{"n_layer": 15, "d_model": 256, "n_head": 6, "n_kv_head": 1, "head_dim": 32, "d_mlp": 704, "vocab_size": 2198, "activation": "swiglu", "norm": "rmsnorm", "norm_place": "pre", "norm_eps": 1e-06, "positions": "rope", "rope_base": 10000.0, "rope_fraction": 1.0, "qk_norm": false, "attn_scale": 0.177, "bias": "none", "tie_embeddings": false, "parallel_block": false, "init": "uniform", "init_std_qkv": 0.0239, "init_std_o": 0.00436, "init_std_up": 0.0239, "init_std_down": 0.00436, "optimizer": "muon_variant", "lr": 0.00167, "lr_mult_up": 1.0, "lr_mult_down": 3.0, "beta1": 0.9, "lr_head": 0.00115, "grad_clip": 1.0, "warmup_steps": 200, "schedule": "wsd", "decay_fraction": 0.766, "decay_shape": "pow", "final_lr_fraction": 0.0, "batch_tokens": [8192, 16384, 24576], "seq_len": 256, "doc_mask": true, "train_tokens": 181900000, "steps": 11126, "dataset": "wikipedia_en"}
Each number is 128 + 24 x the weight over its row's rms, rounded and kept within 0 to 255. Layers, rows and columns count from 0. The size above them is the row's rms in percent of the matrix's.

# layer 6 attention query, 192x256, rms 0.0782, rows 0-3,32-35,64-67,96-99,128-131,160-163, columns 0-255
size [108 106 103  92  80  88  77  84 117  75  84  72 106 110 116 119  54  64  66  68  64  69  71  78]
[[131 116 120 103 140  97 128 115 114 138 106 155  71 129  90 156 122 156 115 116 117 137 151 137 120 143 148  94 155 139 121 145 111 119 143 107 127 112 135 124 118 132 161 130 149 128  85 155 126 115 118 141 195 111 131 147 105  58 124 112 109  92  88 129 156 113  83 120 125 155  98 102 125 140 109 153  64 144 127 131 149 134 178  91 142 126 107 121 113  98 133 126 150 139 155 131 136 170 114 130 148 120  88 116 110 149 148 107 114 120 132 117 145 164 128  70 118 116 102 114 174 139 131 120 116 118 136 178  83 112 144 113 126 136 162 148 116  70 128  94 153 125 121 140 126 124 119 131 117  93  93  95 130 122 117 122 136  82 115 165  94 126 160 164  92  88 123 145 154 113 131 153 133 141 175 110 141  97 172 113 105 141 173 115 121 146 118 119 172  87  99 126 128 158 105 137  82 114 135 114  95  93 157 121 156 148 171  83 133  93 165 116 111 116 114 121  90 201 122  86 177  87 111 128 134  91 156 135 141 102 132 124 127 130 138 107 120 147 131 156 116 108 159 152 123 114 117 114 127 145 143 148 128 100 133 140]
 [ 88 134 121 148 144 130 173 148 117 130 123 106 149 118 116 120 153 121  98 124 129 140 132 170 118 126 120 116 107  85 116 136 121 117 144 144 121 123 120 131 120 131 107 147 145 137 137 129 102 130 115  98 115 155  99 175 169 140 140 100  85 115 122 127 173 165 156 155 110  85 125 135 104 102 175 104 166 135 102 131  89 115 115 146 140 147 147 161 142 154 123  74 129 129 126  76 168 116 120 128 147 210 157 129 121 117 118 142 118 134  79  87 117 113 106 113 110 141 163 126 162 145 160 134 139 125 155  94 134 134 155 168 134 152 100 129 164 130  84 103 124 130 180 106 117 117 140 122 138 143 127 168 120 127 160 141  81 135  90 166  98 124 148  73 149 164 100 133 151 135 188 156 133 148 118 145 147 104 106 144 122 113 106 112 145 159 156 152 122 122 182 121 132 167 123 117 109 153 135 117 173 175 105 119 130 123 118 107 144 125 112 136  94 146 120 127 180  64 126 109  83 156 146 146 136 146 140 180  98  92 115 132 144 119 109 143 120 158 112 132  94 138 141 114 127 120 118 118 124 134 147  79 174 138 125 105]
 [122 129 134 191 136  98 136 114 144 145 150 114 127 147 122 112 129 117 122 121 143 130  95 101 170 148 112 167 114 120 154 115 189 148 140  84 131 131 163 121 141 117 112 161  96 149 159 105 126 146 140  77 107 125 104 123 149 193 140 106 124  91 152 119 160 126 140 119 124 128 149 134 175 126 172  73 143 166 111 127 127  98 113 108 123 114 159 152 159 107 137  97 124 132  96 105 178 105 135 142  89 146 148 122 148 182  79 155 134 105 142 142 108 102 119 186 119 173 137 125 107 146 129 117 141 137 102  54 134 123 151 137 165 116 110 142  99 109 126 148 111 139 156 131 161  87 103 152 132 142 130 158 150 124 117 120 122 153 106 114 152 147 116 133 109 150 106 120 115 159 142 141 104 127 100 150 122 129 114 126 158 105 125 139 125  91 139  99 132 173 137 136 140  94 150 137 101 154 135 166 133 164  96 149 111 116 128 111 160 121  56 120 117 115  88 105 161 109 117 134 101 166 134 138 102 165 108 158 106 144 130 140 134 149 175 153 108  93 134  91 124 159 136  77 130  98 137 146 145 141 155 132 144 154 137 160]
 [163 142 132 188 130 100 113 150  86 114 151 139 108 133 105 139 171 130 137 140 120 114 102 144 126 116 122 122 156 175 161 129 155 136 133 128 129 146 130 121 119  89 147 135 110 169 135 119 149 120 152 115 159 194 148  96 105 101  87 140 111 121 127 141 148 133 123 139 104 132  86 124 157 114 121  88 150 117  93 104 171 134 104 137  62 134 121 127  92 124 132 164 103 150 135 137 125 135 167 164 108  95 140 125 125 144  92 101 128 132 192 169 132 126 148 145 165  91 121 175 114 105 120 145 155 171  90 147 144 135 124 100 135  88 134 143 118 128 138 144 132 164 120 159 145 147 145 117 156 118 106 144 134 108 110 129 145 136 136 153 154 136 153 144 127 110 123  88 117 136 130 109 128 111 119 118 132 104 137 109 139 120 110 101 135 126 110 108 130 140 110 130 164  98  62  86 103 140 139 116  97 165  90 124 138 142 146 135 134 106 120 103  97  73 110 103 109 212 117 151 125 108 101 130 154 147 103  67 148 116 110 113 144 105 111 121 148  72 160 149 123 152 136 144 111 112 183 103 159 148 115  98  96 135 128 160]
 [ 90 140 131 121 115 145 106 116 155 139 124 163  93 121 111 177 117 103 117 162 159 135 138 102 148 115 170 140 150 126 112 188 136 154 143  98 132 125 123 159 121 141 127 132  78 125 101 157  79 137 148 114 107 116 129 142 111 129 103 130 145 161 110 140 143 135 119 149 131 138 123 156 114 138 131 143  88 153  94 139  89 113 135 131 124 114  98 145 134 147  96 133 161 133 119 149 107  86 105 130 149 158 121 123 148 169 166 138 136 160 138  94 163  98 161 169 102 122  96 138  93 110 105 101 118 101 119 130  58  53 134 114 117 136 195 134 138  84 121 122 162 174 103  94  95 111 121  92 148 127 136 118 155 111 158 114  95 176 122 110  98 140  98 142 131 127 122  75 118 140 125 152 144  88 146 130 135 123 167 122 153 103  86 119 119  96 140  89 149 117 125  89 116 112 104 141 124 183 103 137 132 117 110 147 133 148 161  73 138 139 107 118 122  97 146 122  95 163 121 100 139 141 151 156 138 117 114 130 111 132 170 123 133 107 117 149 132 128  65 123 146 106 103 131 101 111  93  95 128 151 140 161 151 104 135 129]
 [136 101 122 116 151 105 135 101 142 115 127 140 145 129  81 168  86 141 128 140 135  95 159 108 142 166 132 141 115 124 114 139 105 119 130  72 119 108 150 165 137 178 108 141 124 138  84 127 159 180 138 146 133 118  72 114 128 151 118 111 145 123 133 143 126  95 127 101 133 159 130 145 161 158 135  74 143 135 131 161 160 142 165 141 164 178 102 140 141 159 107 140 137 104 105 115 178 135 125 140 120 158 151 134 112 127 142  75 166 115 143 154 117 106 104 186 106 133 131 128 108 126 130 123 118 184 130 139 123 124 158 186 100 130 151 162 106 118 132 118 166 116 117 150 136 130 118 141 147 107 108 143 139 119  81 104 155 132 135 135 112 123 166 178 125  99 134 121 164 133 123 121 129 165  95 148 118 110 122  99 121 161 150 133 152 134 133 104 153 153 153 105 177 105 110 141 162 145 147  93 111 127 140 116 112 126 159  83 129  86 153 110 107 126  81 137 115 148 132 127 161  97  97  91 132 145 127 118 103 127 119  93 146 160 153 156 107 159 127 178  87 109 133 163  84 125 166 178 152 139 162 160 134 129 160 118]
 [130 113 119  95 162 155 149 165 146 118 103 106 130 136 155 111  91 133  83 101 111 110  96 108  97 152 141 142 154 101 120  94 104 140 111 117 135 136 164 129  92 146 149 135 146 103 139 127 116 120 138 138 111 123 123  98 145 137 137 116 141 144 146 136 142 111 160 120 103 121 168 103 181 163 108 137 125 115 137 165 166 131 173 100 159 151 106 135 145 137 114 125 147 107 108 105 139 175 111 104 129 107 168 154 108 128 127 107 105 113 163 130 125 144 144 185 151 134 164 188 127 162 143 149 131 108 120 135 153 101 131 108 128 115 114  61 148 130 102 130 150 156 127 154 178 162  93 115 114 136 117 189 124 177 124 133 107 140 102 131  98 139 132 180  96 147 101 152 149 109 116 114  74 104 114 169 156  91 127 134 100 153 143  96  95 129 105 158 125 151 100 115 141 136 163 190 154 105 120 143 120 108 149 108 120 158 126 168 131 129 108 128 122 111 153 159 113 115  93 135  75 145 118 154 131 126 146 122  73 145 125 146 126 120 143 157 167 128 164 148 130 115 151  87 111 128 129 118 150 183  97 123 154 127 164 143]
 [ 93 107 139 122 144 121 159 111 102 125 121 147 100  80 144 131 162 124 143  91 107 153  89 143 141 120 120 137 128 124 125 136 104 142 160 118 121 111 129 126  94 106 163 141 111 154 140 116 155  98  65 127 158 128 197 120 127 154 130 126 110 116 103 154 137 197 106 138 127 149 126  99  92 114 138 188 128 136 164 131 161  94 171  82 104 113 114 114 119  88 114 121 142 138 151 135  73 119 124 129 140  95 131 134 116  93 130 154 112 144 100  90 130 138 146 125 139 147 127 134 132 162 130 149 161  79 133 112 124 166 134 110 144 145 104 109 173 131 165 104  70 140  97 137 139 117 118  81 141 148 122 170 132 124 168 186 112 125  96 150 135 132 107 161 115 126 127 134 142 129  84 104 119 124 170 106 141 104 131 140 139 123 149  98 122 133 125 139 140  87  94 145  93 152 120 150  85 129 127 140 118 118 141 113  88 130 102 125  99 197 129 108 138 136 175 111 125 136 128 101 153 144 144 121 143 108 108 130 142 134  86 120 131 123 105 148 195  82 135 119 168 164 126 120 169 122 154  97 123  96 117  92 128 148 139 115]
 [109 111 158 119 119 119 137  98 134 138 127 109  77 176  96 136 125 146 145 102 136 142 139 155 127 133 129 131 135 131 114 128  91 104  95 155 111 117  92 147 108 104 157 123 164 181 107 165 134 137 134 112 172 153 112 109 126 103 113 143 157 137 135 134 133 144 145 104 130 188 108 144 126 180 137 145 116  81 125 126 154 119 123 146  99 177  98  99 131 126 107 142 111 118  98 152 160 134 124 145 127 107 128 156 125 107 123 139 108  79 129 107 119 124 129 127 130 145 104 133 166  99 113 142 130 102  80 200 132  96 117 155 131 121 163 132 121 126  99 148 180 127  73 152 116 138 147 132 102 142 151 116 120 108 114 129 152  58 145 147 126 126 195 152 140 133 129 119 139 106  61 151 145 155 121 168 141 151 126  99 107 153 129 136 174 168 135 101 179  82 135 117 129 146 110 121  98  82 118 120 156  88 115 115 157 159 141 141 107 104 172 125 100  95 128  97 133 175 121  75 142 118 100 149 117  92 116 117 126 119 144 129 147  95 147 173 152 155 111 170 121 154 108 140 116 139 126 110 113 117 114 120 116 128 129 134]
 [161 127  95 116 120 146 144  98 107 117 116 156 142 118 131  65 184 120 119 138 148 139  65 153 110 120 127  92  83 104 108  95 164 152 115 125 132 117 135 101 132 156 106 107 112 116 148 105 109 102 136 154  51 128 147 110 143 123 149 108 102 125 164 136 131 160 161 132 135 115 131 141 112 126 150 110 159  88 168  99 135 141 156 136 127 133 137 122 134 136 133  89 146 159 124 102 144 113 138 144 112 175 113 167 114 136 139 131 111 204 147 125 142 103 138  95 118 131 161 107 174 129 141 106 169 123 121  96 111 156 176 138  84 145 121 129 137 173 118 124 101 127 154 133 128 110 111 124 158 108  85 104 142 133 148 120 100 123 108 122 120 170 110 120 102 170 120 127 143 136 115 154 110 152 149 121 163  99 115  99 121 111  78 109 139 161 140 114 118 127 155 145 135 138  90 156 113 116 119 136 139 103  84  94 109 126 127 170 158 140 161 148 179 142 101 134 108 121 120 151 152 125 157 147 116  64 110 173  92 119 137 146 118  60 117 171 141 112 149 140 130 157 127 116  98 163 137 137 129 135 120 141 124 109 118 169]
 [166 109 118 147 107 112 113 116 119 148 122 129 185  91 141 101 154  98  84 167 132 137 114  87 129 108 110 163 138 125 141 123 165 161 135 119 167 118 136 119 116 149 101 137 137 143 144 120  84 117 106 124 110  86 129 117 136 119 170  80 100 109 138  88 150  83 129 157 128  78 161 126 133  99 168 109 160 175 157 124 105 153 118 140 111 121 172 123  83 114 126 117 156 131 154 121 151 111 129 113 118 152 108 117  86 179 134 166 154 148 129 152 108 119 110 130 116 116 103 144 127 131 106  87  71 153 169  81  77 149 152 115 131 116 103 149 140 125 140 159 107 134 139 110 138 118  85 126 162 113 124 106 171 123 140 125 165 161 109 138 150 125 107 127 144 123 104 164  87 160 182 118 106  87  97 134 119 114 119 126 149 107 158 130 101 112 148 136 114 169 126 166 102 113 119 140 144 164 103 137 112 189 125 148  89 122 121 141 147 122 125 116 101 152 149 138 123  87 140 162  97 153 173 117 133 137 116 124 148 136 125 153 127 132 125 117 108 135 143 125 182  91 123 123 148 105 102 155 101 129 141  91 111  91 105  98]
 [124 151 153 154 157 149  97 153 116 113 135 133 141 135 139 138  92 126 112 155 140 122 143 125 100  98 105 112 131 119 172  94 105  77 138 161 125 169  98 182 115 138 151  94 129 124 102 131 128 131 151 124 141 150 141  93 168 123 136 137 119 194 131 126 159 115 136 156 138 173 127 156 172 138 124 161  94 123 115 117 159 116 108 109 116 119 113 151  98  92 107 156 156 160 157 176 157 113 128 131 139 106 113 100 119 179 100 128 134 172  36 156 151 154 143 141 112 163 102 114 124 115 141 111 133 119 119 175 109 137 124 132 125 110 116 119 154 116 146 120 119 155 101 165 114  99 128 143 123 113  76 161 131 150 146 129 140  88 109 144 147 143 138 127 150 150 174 121 140 156 108 122 115 140 114 135  95 151 127  92 137  92 179 112 120 105 147 147 119 111 126  95  89 120 143 113 129  89  91 144  95 138  96  98 151 138 141 117 109 102 109 134 144 106 112 103 107 195 107 150 182  94 125  92 124 120 129 107 130 120  77 105 155 138 130 156 110 137  71 120 134  94 116 132 121 141 112 147 100 110 128 149  96 132 151 134]
 [185 139 129 131 127 129  95 135 108 113 113 129 121 126 147 129 157 111 109 144 101 173 157 152 131 177 105 155 130 137 126 123 105 150 114 163  97 144 164 146 121 132 138 103 141 121 143 117  81 122 149 121 126 106 144 138 139 122 128 190 108 139  78 119 161 119 109 136 174 113 148 149 149 165 115 168  99 134 121 118  89 146 135 162 112 131 126 136 114 117 129 118 133 141 138 139 133  92 130 131 133 190  81  97 106 114 154 139 110 144  89 132 136 109 123  81  96 141 155 164 122 144 132 134 146 117 118 118  89 134  97 151 149 188 131 116 147  91 117 114 129 114 154  98 162 144 125  89 155 143 120 158 147 120 113 103  75 126 100 119 126 154  98  97 128 111 135 115 144 129 138  91 123  94 138 146 154 116 130 149 188  84  99 136 129 116 128  94 130 114 157  95 169 195 106 141 138  97  97 128 168 128 154 129 119 162 135  89 106 149  85 132  89 124 160 136 101 110 126 117 116 105 181 165 175 114 132 199 141 116 102 153 100 152 113  91 142 129  99 129 137 110 108  95 107 106 103 111 144 119 143 141 130 110 112 102]
 [136 119 129 110 148 119 139 112 132 142 155 132 180 102 132 147 107 116 106 126 176 119 125  88 170 104 145 125 112 131 136 175 139 130 158 152 150 139 112 166 111 150 145  98 121  75 128 101 124 164 134 142  94 111 109 108 158 144 135 128 142 113  87 113 134 113 156  84 156  99 132 149 145  93 149 103 158 117 131 130 114 115 153 143 115 151 118  88 170 145 157  67 150 140 130  58 127  99 119 123 116 130 163 109 109 130 104 120 143 146  84 128 119 125  97 160 146 150 110 122 112 116 138 125 122 125 145 148 146 108 158 133 117 107 126 132  76 140 118 151 150 144 134 117  83 120 120  95 109 139 137 123 147 111 174 137 114  99 103 133  38 114 196 171 131 158 116 115 160 115 134 144 133 121  76 140 147 161 126  95 137 118 125 136 140 100  93 151 122 182 168 125 117 134 158 112 153 124 152 140 131 115 135  83 128 111 137 180 159  92  97 143 122 115  83 130 133  99 114  86  97 143 114 118 126 107 139 111 118 102 141 118  80 133 151 133  75 189 130 143 163 108 125 151 124 129 130 125 117 133 151 125 156 136 142 146]
 [144 158 126 122 150 123 108 116 189 136 114 141 103 155 105 124  93  97 130 136 132 155 103 119 102 149 148 125 146 118 135  97 120 157 135 116 150 147 138 126  66 114  95 121 114 125  95 138  89 125  92 144 114  92 126  97 173 149 109  65 137 125 139 116  90 163 147 119 110 162 131 139 167 130 120 109 208 117 142 174 131 153 136 123 143 152 132 128 148  95 150 108 146 121 139 122 120 120 118 160 109 126 126 172 134 149  67 143 140 122 102 113 144  96 141 153 163 132 175 135 106 120 157 141 143  86 123  75 169  90 158 150  81 104 134 118  95 131 105 120 121 128 118 140  81 118 151 120 151 170 118 125 141 140 145 124 149 115 131 111 112 137 167 148 130 163 140  99 123 121 115 125 108  99 125 135 123  90 141  84 100 167 134 115 111 142 100 112 139 166 178 153 141  74 132 135 135 112 123 183 149 119 109 111 144 107 145 159 149 115 120 142 127 116 142 125 128 133 131  92 154 103 122 105 158 173 123 124 107  95 141 140  92 134 183 157 139  97 141 101 133 178 145 122  92  89 123 130 134 154  90 157 157 118 128 128]
 [129 157 110 127 159 158 166 136 125  95 112 152 121 124 101 106 154 137 101 151 102  94 120 142 130 176 113 147 167 159 133  73 121 138 132 141 131 145 129  72 133  85  85 164 117 147 134 136 109 103 128 124 136 117 143 101  97 148 113 142 104 164 119 123 138 178 151 181 120 176 121 142 147  98 101  87 125 122 145 138 146 105 137 101 155 122 106 136 129 161  93 174 132 103 110 138 129 146 131 107 122 138 158 154 137 131 109 170 137  93 164 106 142 146 100 135 124 112 122 131 150 126  98 148 133 114 131 116 149 134 109  99 125 133 100 110 135 160 142 113 120 105 126 133 162 117 142 124 132 160  98 134 132 160 122 154 130 117 158 138 176 204  83 114 132 158 132 118 108 110 139 128 132 129 124 102 129 124 110 110 141 144 157 139 110 132 145 129 162  74 119 144 163 135 104 118 121 152 114 171 126 121 172 167 130 109 107  90 127 139 175 109 108 122 130 143 125 159 134 131 123 103 111 114 128 129 103 103 108 132 112 111 163  85 106 173 235 103 158 145 118 172 125 131 115 149 112 129 143  95  87 153  75 155 155 146]
 [104 123 100  65 130 159 141 156 117 150 176 138 108 125 167 180  95 157  74 186 130 150 120 120 155  95 139 177 136  96 144 114 125 117 107 134 182 109 107  88 142 136 143 130 157 112 123  94 114 108 138 117 145 125 143 121 155 127 148 139 154 138 145 103 168 180 116 116 134 117 142 124  92 160 185 138 145 118 141 157 143 113 157 143 109 104 108 135 147 153 152 137 130 139 117 105 117 116 152  95  73 133 128 141  97 101 109 152 159  62 116 177 119 133 143 142  95 117 130 125 105 136 139 141 146  97  65 117 150 146 107 158 133 146 103 118 124 122 123 119  97 144 101  92 147 124  97  99 107 133 159 137 149 109 169 102 140 124 120 152 143 144 129 149 132 145 129 141 120 130 115 138 109 123 129 129 115  78 154 111 120 152 141 121 147 148 118 104 106 146 119 120 150 155 115 114  80 134 129 116  89 155 136  90 135 140 118 114 153 164 126 150 106  89 158 119 146 122 121 137 102 114 201 145 175 129 112 110  93  77 119 120  86 100 102 120 110 133 104 117 148 128 101 164 160 171 115 128 112 110 159 132 126 115  98 160]
 [138 140 163 125 157 124 154 133  95 115 124 103 127 131 120 129 107 134  96 117  91 127 136 108 138  87 160 101  97 146 171 105 127 122 118 140 130 134 140 122 127 144 130 110  90 149 155 136 150 115 144 120 103 166 124 143 118  79 133 146 151 154 134 148 179 136 171 133 106 128 156 120 134 161 149 170 139  96 109 148 142 126 119 160 100 150 155 109 140 106 112 154 127 147 116 109 113 138 159 125  98 112 130 148 114 114 145 125 115 164 122 170 160 124 119 194 103 137 151 109 172 145 101 128  97 130 124 153 139 130 102 113 137 166 114 128 106 133 151 133 102 167 112 127  97 151  76 154 144 151 144 121 127 134 164 107 104 113 145 123  67 142 117 118 169 136 177 108  99 125 132 125 100 142 115 120  65 114 150 130 131 118 165 136  80 131 130 110 170 111  87  87 131 115 159 133 112 139 180 140 130 137 128 164 171  97 120 141 213 145 164 148 147 104  93 151 100 122 141  79 101 117 144 122 114 123 121 139 148  91 171 122  78 149  87 115 108 134  95 106 151 107  84 122 126 116 129  91 109 117 128 124  98  96 169 131]
 [125 151 182  99 172  88  96 104 125 131 137 133 117 115 144 101 130  88 151 106 150 134 137 101 105 103  88 106 110 147 154 132 120 115 114 126 120 176 120 119 136 113 124  94 106 133 157 148 134 165 112 112 103 143  86 113  98 161 148 132 132 125 137 153 172 116  95 115 142 118 153  81 152 132 163 116 120 121 107 126 128 145  95  92 128 109 115 129 108 127 124 142 108 133  93 122 135  94 117 151 151 147 166 131 132 152 159 181 139 163 132 119 105  98 174 131 129 133 123 128 166 139 142 155 101  87 112 111 114 130 136  82 114 125 108 171 125 121 124 152 153 121 132 147 193 167  87 130 143 158 112  96  84 177 144  98 162 107 111 111  91 107 122 110 134 126 125 129 157 136 142 103 137 113  86  68 144 137  97 128 122 136 119 114  87 107 177 125 173 150 109 119 106 126 133 144 127 143 162 116 142 128  51 114 103 106 130 143 126 158 130 108 130 139  69 152 132  95 138 129 124 135 114 156 123 137 150  94 157 146 121 123 103 126 100 134 161  93 148 162 108  97 110 144  98 132 126 115 201 143 146 142  91 120  98 148]
 [109 169 116 105 104 103 118 127 122  93 128 133 173 100 137 138 141 144 174  89 179 126 106 126 119 140  82 144 132 164 118 129 117 116 159 105 127  94 131 151 151 127 122 145 139 114  97 130 110 141  76 111 115 105 167 170 150 128 148 118 128 139 154 110  96 116  84 113 135 140 116 163 142  70 121 119 119  78 118 110 125 102 117 185 138 124 118 128 115 165 157 168 140 148 129 124 133  95 142 116  90 118 138 125 157 140 104 133 142  96 120  93 121 155 109  95 188 121 112 123  96 118 129 138 141 130 137 119 139 146 117 160 137 142  81  91 133 126 143 120 137 101  95 151 117 134 173 110 120 120  92 114 145 149  96 126 152 130 143 160 116 134 128 105 124 120 115 136 153 172 114 127 167 116 129 140 120 183 133 136 136 125  75 174 139 123 147 124 156 115 137 124 125 116  53 158 175 130 123 125 110 105 132 113 111 133 146 113  57 138 110 131  87 171 126 119 156 162 126 139 147  97  64 107 104 127 133 122 119 137 117 109 199 151 156 139 145 134 125 143 132 131 126  95 167 157 142 161 110 182 107  94 119 111 137 125]
 [149 116  72 145 119 140 100 102  89 161 108 137  97 124 156 115 135  97  97 130 138 147 119 147 128 114 150 155 140 129 104 179 158 122 149 124 125 120 118 120 100 151 177 104 193 106 114 193 132 137 166 134 131  97  98 100 126 129 124 129 128 149 149 140 168 110  91  97 137 127 150 187 142 157 110 124 117  99  77 162 139 130 145 155 131 128 142 130 125  93 143 122 162 113 121 121 133 156 116 110 126 164 121 109 103 170 149  86  95 127 146  91 124 140 122 117 107  95  87 156 161 130 105 116 128 167 169 138 128  97 114 126 146 139 146 129 123  64 102  94 110 167 141 113 141  97 147 126 151 152 113 127 139 125 108 133  96  95 104 168  80 115  89 152 110 128 144 125 148  89  97 124 137 116 166 142 149 110 145 133 122 138 159 139 121 125 114 133 147 158 121 143 108 117 141 184 160 114 109 127 139  81 112 135 108  77 118 135 174 175 128 130 173 111 137 155 121 126 102 126 157 145 145 166 181 162 152 161 117  86 149 105 112 115 133 139 132 118 124 112 136  93 145 152 130 140 155 111 126 121 109 131 127 114 101 171]
 [113  98 154  77 159 131 132 106 122 106 163 120 172 156 123 151 124  67 117 113 109 106 135 145  77 127 146 122 124 122 136 131 105  84 122  96 100 134 116 143 115 139 133 114 137 127 141 180 138 162 146 159 171 141 136 109 138 164 132 143 117  91 137 137 133 115 149 124 138 108 139 154 144 138  92 148 187 119 102 157 171 123 165  98 133 185 107 108 140 120 136 125 134 145 143 125 147  96 160 146 116  91 153 140 146 121 148 116 116 118 139 130 170 124 157 136 121 161 149 154 127 124 136 172 139 155 133 110 147 100 124 166 102 118 109 131  97 151 123 120 172 160 144 110 120 126 133 118  72 154 140 130 132 131 106 132 168  84 166 134  88 128 162 172 106 107  71 164 163  93 144  80 127 149 118 153 148 135 121  84 136 136 117 117 154  84 110 119 137 154 148 134 141 170 130  98 184 153 160 121 106 130 123 134 110 157 152 120 126 158 118 112 142 128 104  99 155 137 122 118 107 115  56 131  88 142 117 129 143 118 118  98 145 123 151 150 155 176 128 130  99 138 113 149 131 101 198 132 136 121 132  81 120 123 121 120]
 [154 152 164  96 113 128 150 147 130 133  87 130 105 151  79 138 128 117 130 109 110 111 158 141  90 125 124 128 114 126 120 106 121 132  90 122 130 166 143 111 121 109 146  56 157 141 151 114  95 137 129 128  83 122 107  83 145 104 128 116 135 110 107 137 111 130 150 137 103 122 131  78 136  93 162 110 153  79 102 133 170 134 155 127  94 134 146 136 102  96 157 108 134 109 138 127 118 112 170 142 102 152 126 193  95 152  88 143  99 113 131 134 152 112 134 128 129 116 137 156 106 114 127 124 125 138 139 119 150 115 160 157 131  67 114 105 136 148 118  78 122 149 121 126 104 120 128 102 127 139 130 204 111 120 155 120 131  98 159 121 102 161 182 134 111 139 110 139 156  91 129 107 111 114 114  73  99 124  91  81 164 115 104 113 110 137 112 147 111 118 160 134  96 126 141 143 157 116 144 178 127 138 121 102 127 159 132 136 108 148 104 116  96 114  86 110 132 161 110 107 123 131 108 119 129 131 144  97 162 140 129 118 121  97 143 159 167 114 106 117 111 103 126 117 126  47 191 126 124 165 139 103 133 114 105  73]
 [114 158 120  88 116 108 134 135 132 127 146 129 119  88 146 116 188 150 163 147 132 109 121 114 154 136 111 132 101 145 157 125 123 121 138 174 163 127  99 138 127  73 151 112 179 122 140 101  78 102 130 100 144 141 138 138 120 158 103 128 135 105 107 147 130 184 141 179 137 128  86 144 135 110 105 135 112 127 129 114 127 114 126 129 134 119 140 124 138 118 111 134 108 127  91 135  93 167 134 148 154 160 158 133 161 112 130 168 158 111 117 158 137 109 146 109 158 136 151 165 102 141 110 144 122 120 137 111 140 123 104 105 158 120 130 118 151 148 145 125 115  60  94 113 122  93 132 144 137 117  80 120 127 112 135 120 157 118 124  81 146 165 108 122 118 154 139  71 142 146 100 151 178 143  99  99 100 139 122 113 132  93 125 116  61 130 156 133 126 108 144 137 113  95 177 134  83 124  79 155 144 131 183 104 140 128 103 138  77 110 128 152 102 135 110 127 130 165 141 113  92 113 107 108 108 114  94 118  89 106 116 116 133 121 112 126 172  81 125 131 149 159 163  99 100 153 104 151 132 154 107  54 145 100 109 107]]
# layer 6 attention key, 32x256, rms 0.0691, rows 0-2, columns 0-255
size [ 80  72  81]
[[123  88 120 123  91 154  95 110 140 132 136 122 121  50 154 166 198  90 113 142 135 138 149 120  97 120 132 102 136 132 123  92 133 111 123 166 130 136 143 172 124 122 122 176 138 144 131 120 126 115 155  93 150 150 113 149 102 174 103 123 157 118 140 139 152 145 137  71 114 162 143 139 144 121  54 152 101 158 150 149 122 112 123 123 137  85 161 177 103 124 151 158 145 101 148 124 114 102 138 148  89 106 116  67 161 164 153 113 117 118  98 105 125 160 102  96 125 138 108 121 128 116 115 125 111 138 128 107 107 113 153 131 122 114  78  84 123 111 125 137 139 106 153  88 132 114 142 143 112 103 124 116 118 168 103 164 144 119 154 101 122 142  66 137 155 149 132 104 107 112 136  91 132 124 156 128 135 114 147 115 103 113 138 102 125 149 130 102 132 163 135 116 144 123 153 105 140 107 140  70 117 120 134 119 136 154 131 138  94 138 132 141 118 132 146 121 120  85 112 128 193 147 132 124 125 148 148 117 127 164 102 137 131 161  81  82 154  91 108  79 118 165 160  96 143 151 139 166 158 116 134 139 151 118 163 138]
 [125 163 135  87 112 190 151 127 131 140  94 174 123 160 160 100 138 137 149 127 188 152 116 162 131 149 133 169 122 129 122 138 112 106 169 105 110 126 113 124  87  91 149 168 146  83 102 122 147 143 114 122 187 123 116 148 116 149  78 146 188  78 147 146 138 123 121 134 125 190 107 129 135 112 116 135 124 128 116 147 157 130 156 127 122 116 140 163 141 143 152 159 138 114 181 175 121 135 101 159 146 106 116 153 170 120 131 153 152 131 177 116 134 162 144 115 130 124 130 139  77 103 134 142 137 145 132 144 114 114 175 137 145 131 113 123 170 125 122 116 141 141 145 157 144 132 112 133 134 153 106 123 109 118 103 122 132 113 161 109 147 159 149 152 130 109 125 139 141 142 121 102 112 104 134 123 132 139 121  91  81 173 153 147 166 141 140 126 162 102 140 136 184 134 162 117 128 104  98 125 130 149 112 127 173 103 160  90 125  91 161 134 119 104 140 134 114 171 139 143 184  74  88  96 147 144 138  92 139 108 159 157 137 125 124 139 153  86 103 122 143 103 109 120 122 160 136 123 116 101  92 116 131 105  88 109]
 [136 147 142 117 135 112 154 145 140 104 173 117 120 176 115 143  82 186 148 118 128 138 129 143 128 113 137 108 116 120 162 153 141 152 106 102 149  89 125 134 112 169 127 141 120  98 143 112 147 145 120 153 117 116 142 121 151 100 146 121 102 154 137 108 100 111 107 134 112 121 115 163 148 140 154 117 125 127 118 128 118 106 135 111 104 115  91 105 162 125 128 157 111 146 141 121 138 146 158 139 178 130  73 187 134 134 169  99 111 110 144 132 121 154 151 156 124 129 124 155 101 151 132 149 174 131 148 104  99 114 156 105 151 111 130 130  98 174 102 137 128 149 129 125 103  95 111 106  87 140 141 132 101 152 145 114  89 120 130 112 138 157 175 113  96 105 144 135 119 116  80 160 117 133 122 175 164 174 166 163 123 144  94 149 134 119 164 140 102 165 156 157 142 139 107 165 147 142 161 140 150 138 109 126  86 190 122 149 163 136 141 138 184 128  83 124  99 158 101 129  94 125 151 117 121 112 121 133 124 152 178  95 118 153 162 161  62 209 136 143 143 133 142 124 134 144  94 122 124 160 119 114 114 128 120  90]]